Weights of a small GPT-style language model, trained from scratch on English Wikipedia.
Architecture: rotary positions, local attention windows, value embeddings.
Each number is 500 + 40 x the weight over the matrix's rms, rounded and kept within 0 to 999. Layers, rows and columns count from 0. Numbers have three digits each.

# layer 3 MLP up, 448x160, rms 0.0582, rows 430-447, columns 0-79
468430473508490523457474560499519537548479517535445462503511580556501531501475510519510468539461531476503454491546505446541541515485514543468509560489451545514529487473542562451494519501485468506427489580484491504604488507454527516476478486
510496513416497520576570602487489519458508461550534482541536453443445524478499503529496505549508490544474552577536468479479559498532427508479492509618492612497483464526504539489466455520435466521505551515482527468465555547476543502455583538
495469425441486497443479480498474492442575495417456485575516495467528520511524587541545499470495449484580539510545453472472449447461494553511519531476587517509533490483514538511517469447499483503448422526509462511527503478509512480492555502
443503490581479409505616487502508469551510478536506558513517514475544415433540476504484501549502468407539482568517530480521520556476481513515418431452476475469520516444390509514524561454479487502424458438487453478490499530500517487515464474
476571430491506476489527454490443541502526503538536563540501481531402457553591555456465482472530483514493492535512549564553509484448518529555553490539510530504500507488485528508484484467496632473533469508517492565501460529485485586519510469
529479549515475503503489470507518516557526567451485517478528502458517522418457421548471461450538458498523498470455473535458540512491512490471528460563483489569452484534476476524446499536448483508505541553521458524560537478556484515519447519
452478467465474495490508515514493531483523508461515493448532479520525533503487494466545451430547437537498515459474555517458560526475443484508536526409440424516450476430516537532507484533533499518465488525513476480443463540531448494542539561
528493468478448529550585500529469518483549599525503540555510480486533533466566538444488443549549460442421541459528483503469542395484424457571507492483557508415486530528590532472508463523527443405449539490528476464469458520433465468543452495
541476419468516501487578436513502490494434442559520487500496496436462455499537517485493475526523556575508475498495539494500521512449463453505586502454467515572516532557458538548486464578455501535538531465540503484500531568484522496546445500
525519519549554500503485465528482522487561525528534516587550575485523531459532519476445539519518513489481467492447466524471423540500386520478539547490516502492517450588572481477524417462449469483494587462502483533435496449473522486525494510
573560498530571505440560528507471468448461593504475435503504492486456541535543479594508492532569537528555490471495530507522478500605461569535543508499545446455533439521412561509521490537506512508475560441503548539509506489490403566510523513
460463541433555462503502499529549535444490538528536509538428516464453530492524444533487518457503522572540474480495494476461479554511575531574522522451440576491582498492521453505513476547510462513515455496499526534457520470558543445459486518
416546487455515425488507530460594604540490514510542545494545548439440498508434464453550479457493439494454543483364494516483515513483488474489525554521542475500518561493472482464516503479527533512456583574381486480479532447510525466470527517
547477440559554448482521495460505586490505499456558519476490518541472479489549517492508470492469521524527521503517451513482461488468490576466471427462519479478558507460518487523469534458486521493507489467417486456477593603493475509530465504
542476500438526531447474490456491434548514477566475527471511464509531471464503537465548477501536509548479516486464504500503513533473427634500448472455478481521456475540508483500485522498546540515487516509547519478487506487567502501481544504
524575455492532447535505524487547513472517506467411492506458462450509610571455529495471505478502480540442577500516514445480500519555491508474463539454481459506544479412500490558447450467458459549457543536451480535506550541526504494515568451
467540599510601550524437512516488493421565496473417570527473542550501480484540523444504477552478516562556467530532441539529524456473506473527465454455498506554508483517552527454524511474468544509453544489509471490477482480408510506407477528
540555465458576400566490513570514422529461539548492594483524479543495444512482557496495480560484497486446523517474436465533490558623490522464480459495504510499483565535527492468459466504477495462555503532438519500460452438524521512472497537
# layer 3 MLP down (transposed), 448x160, rms 0.102, rows 430-447, columns 0-79
483510532408554496567563515504526514555562522440509512499512521525550507553577492508413480493545498469468518504467442479457581550480540547542491498486492500463503552549437473458510546516519461500531514486521487546469450546488516500519469482
508481546529530498426482583529497475534454458483547535516466455531624506517369533480467522470520435447517506536457481530486512468515490485517544420487468474563478469494496460506466565516528489479535460479517577493485502449473505492483518457
567542441490504492491517470428530477535541517595473544462492500480537494478455475487470552518526497514526513510511500583523562487587482485587485511501500546499557522529570532528518543493475539523525458499440491536474482514561478503514521393
480511516446540519563484508492561436519511478483484536504530490515549569544552503533510454462493448474447510515449462508510479447505520475483536517478427413498513438510535514497467467480531508470510506444505611518522539564474463413450535566
445473502548594534553528542513473497493447513517527512488515450496544526447504547534496442500490539512473547593517555462540479459506461500469502584534506522527513454519457524467495434493533448491541494457558446491448556475510449477471495554
494485493507466484496545538471539489478511485445449452492522493554464474575489581474595463542487508417454475458555506447574478497569502515495465419475520491454540462493533519469517434514557520531441560460563486464524503492504542493495489500
528591532524552492543474511455509474489537454481533491515492542457444494482513496530549597484506585461492530424448479474531546504592470459522533502515491503536488540510469505516530500447521518476512495574559431455464564484525486473453461455
449438544539470495526533530525523397537471499561543424457420448523492497491513498484567569519443454495467537542541458508418513536459541544501547553468496435521456469421489416466530540438470452544477554469515493470508480451525448445541496452
448456521459496492504542425421475512516531438517537479448473452509472532461496571490491509489498478447451581496491481492524522455465503453471534507484550499550497568524502463498481440500549511497531457467487496475464481583558437511489452499
507481482521543579504536463563484394494475465456503554402495443512516513427483500513532447530498583472515521457522518503532508506455551548465535460496457504506541567529492459521530490506489479529442517461434453497504524478505498517496585487
517499476488518492475513488531557465546443474454488513475563486497465498481526510583546516498516565511520469518496488486496525521601447567490463480380509561534571515502435454483467507453554445466507496417546530460521496440569505516542542474
517444594544510509504445464491532520516494510546454509568551468550444566486527472554527483496507531477531489525469543508604470497519443497525513492481477543450530456522509470469506504470470452607490550509508517417519506530461499628532524532
506573480547438468469566474481543517489498524472467481437498554509491504469453525508470571488535499455484528446514441447452530495490564559465450433500471435516499476455452474512492501507518557431505489523499480550450492474468548419516538513
486467459521435538523420498556510468487451549521514538580531571445561526514531478500568493495509466453555488476536530584509419510556494475471488496454456535449449568556471519444516500511464498429491535470469563496507555452590553535460523532
493553522510514475524507486492517543525491538472537548531488469506480443576549487476510465438466505553561501466555515464526510454521548475470521513492476540530540569474461453503552534566491495537563518574476583568548454491466516506429496472
536553462531435572480415463439525473520527493559510473558526487445539541474487541529457509484514498455457487514479555488514506441537475489568498506485475566507460525529537519440516443455479514503487485502566525514560540466491486498482450484
543569460460477479485531533507534475480502425518533473485450585493476489580526498566502452488470437566497448523496482478509564483466513491486477524501573505448507476506500495451545516410544471520493546425551497523563470481473489480539502532
503508531481513518481495545524482506408569439461473500555495571484522514482476462544419494475434445437566448475523494490499476464467498457517530426483584502529529534470431456436508503465490531487514552527527513524522541550471505557547592477
# layer 3 MLP gate, 448x160, rms 0.0565, rows 431-447, columns 0-79
481450502438485458581436527486490496473496534553468473465506450535466491527461518479573542508468520473573591514547459509408478512449470590519486438521494510467562461523506546507492455535429470492564504489471491519505480530500474480421491460
560481467506497547533454458515502459457544573478515424590526563516437486517479501535523465505513499517474504567524570530478442441468553498464515517495551579571523510494488499506448494464466526434542480497480535440445526505471457463521516515
467536453519520415541513552567502496513530517485512487472456469420514445497517521485554504513543462521484550474558473516452547540469499571502471468437550387530559520436500550531481441436463530476464437521460432485436557512483484481498529457
434494553540576574486470521490470501459529476481530516444504461488529457485498438460505455509510511543487536451479415503490500471543523486467503434453562466516487450425497469464543454493464444577499517487564475450554485447449483467471519482
477488458520486539523539473513510475506511507407516460475518446514471477516492534409551494483502466415557528479504577471494539503576564520589498481516533471516497481502536457486411478511528495593509488444527454510564434467424522505484458478
443498489535482547505502484527486509445542469442499477522529472529527521502497444494506597534623482474481501506504498475451479523528513512455480488548521485469553509490444474487494523479504441529449524520535452538520463471513501539402535437
467609489570538444520529469451545490500521533480523493470486478520467475511447484552555521484462498499589501489505443501477472498534475507537427489545532523505541477478410479543508477544471480605483565520474512540522511597529526500448481544
493542448521489454541456493597477458473472474497459510500447525438554480538395439536501497533488516484539528481527580534538453592406484491530492523442497534565527489471517560448481452509388561547536530501505517544491455566478474518488489469
444505475497494439489463527473502465448446557529542480550450537561431513559538495472496537512509524518450532555443502532473531507570502562435483448552451498540482474483439565571467505605513488466508500486513446488526555519480502504468532530
525501509515581444482514485512516572512531539495462511481505440565443607467493453532502476458490502488544475498523525564485515545592491533539485473465504512493511498415461484475550541469573517508535516455450466462563515480529495480540554483
443514450552454423489619505491505510516522461496448536530502502505516470556462502534494455525514414530527548456495484471463552501506474568587469416536506490422495560468444484540531524512475535526488461501487531477513503537523511536485553453
510537474504504498479405486472424434542522451477557514480507555441451547524548516437417577485508497515507492472484476527444488550499485479493537487562421506506520556483559514510525475435479566598492498503583552449555498452548557511521501445
469425470539554589520544510474544576554528532450496529512411599482422511508505543560464508476512567521526559550517503518473554463467433557492581488507485474468570530547510507572455443503509544450478465458494446478499502564520455412523539491
493512566502460631480531551443546517553526447523510499533405486518582445503494511582476491472478488468533521530514507534516540492452522469471551485525529444578571401525482505478467527516489551538512462530491464422449446450507501523471509519
444473487483535422446491439471497507517462505532462554444512502552473429492431454526525520515457559495507558574554437525481461512523522415556542549431471477464484443468498471508550529539490501492502455536496438484517507501532510502492481507
482487519481533540461451517510525508523513548540541497572412490507491527491490407497445505469529472549517444510485509490557496563549510465449541548425460479561512550417517441501505526483479537442447513507465462554485593499530433512457496511
554478465467516475516471495450550485480517578440505480538461522481543461442501450534582513520495543492487451476515486476510508544517497569455444491497521570540454524539397471452511473540472500490459464529451502486468522462486544510530471522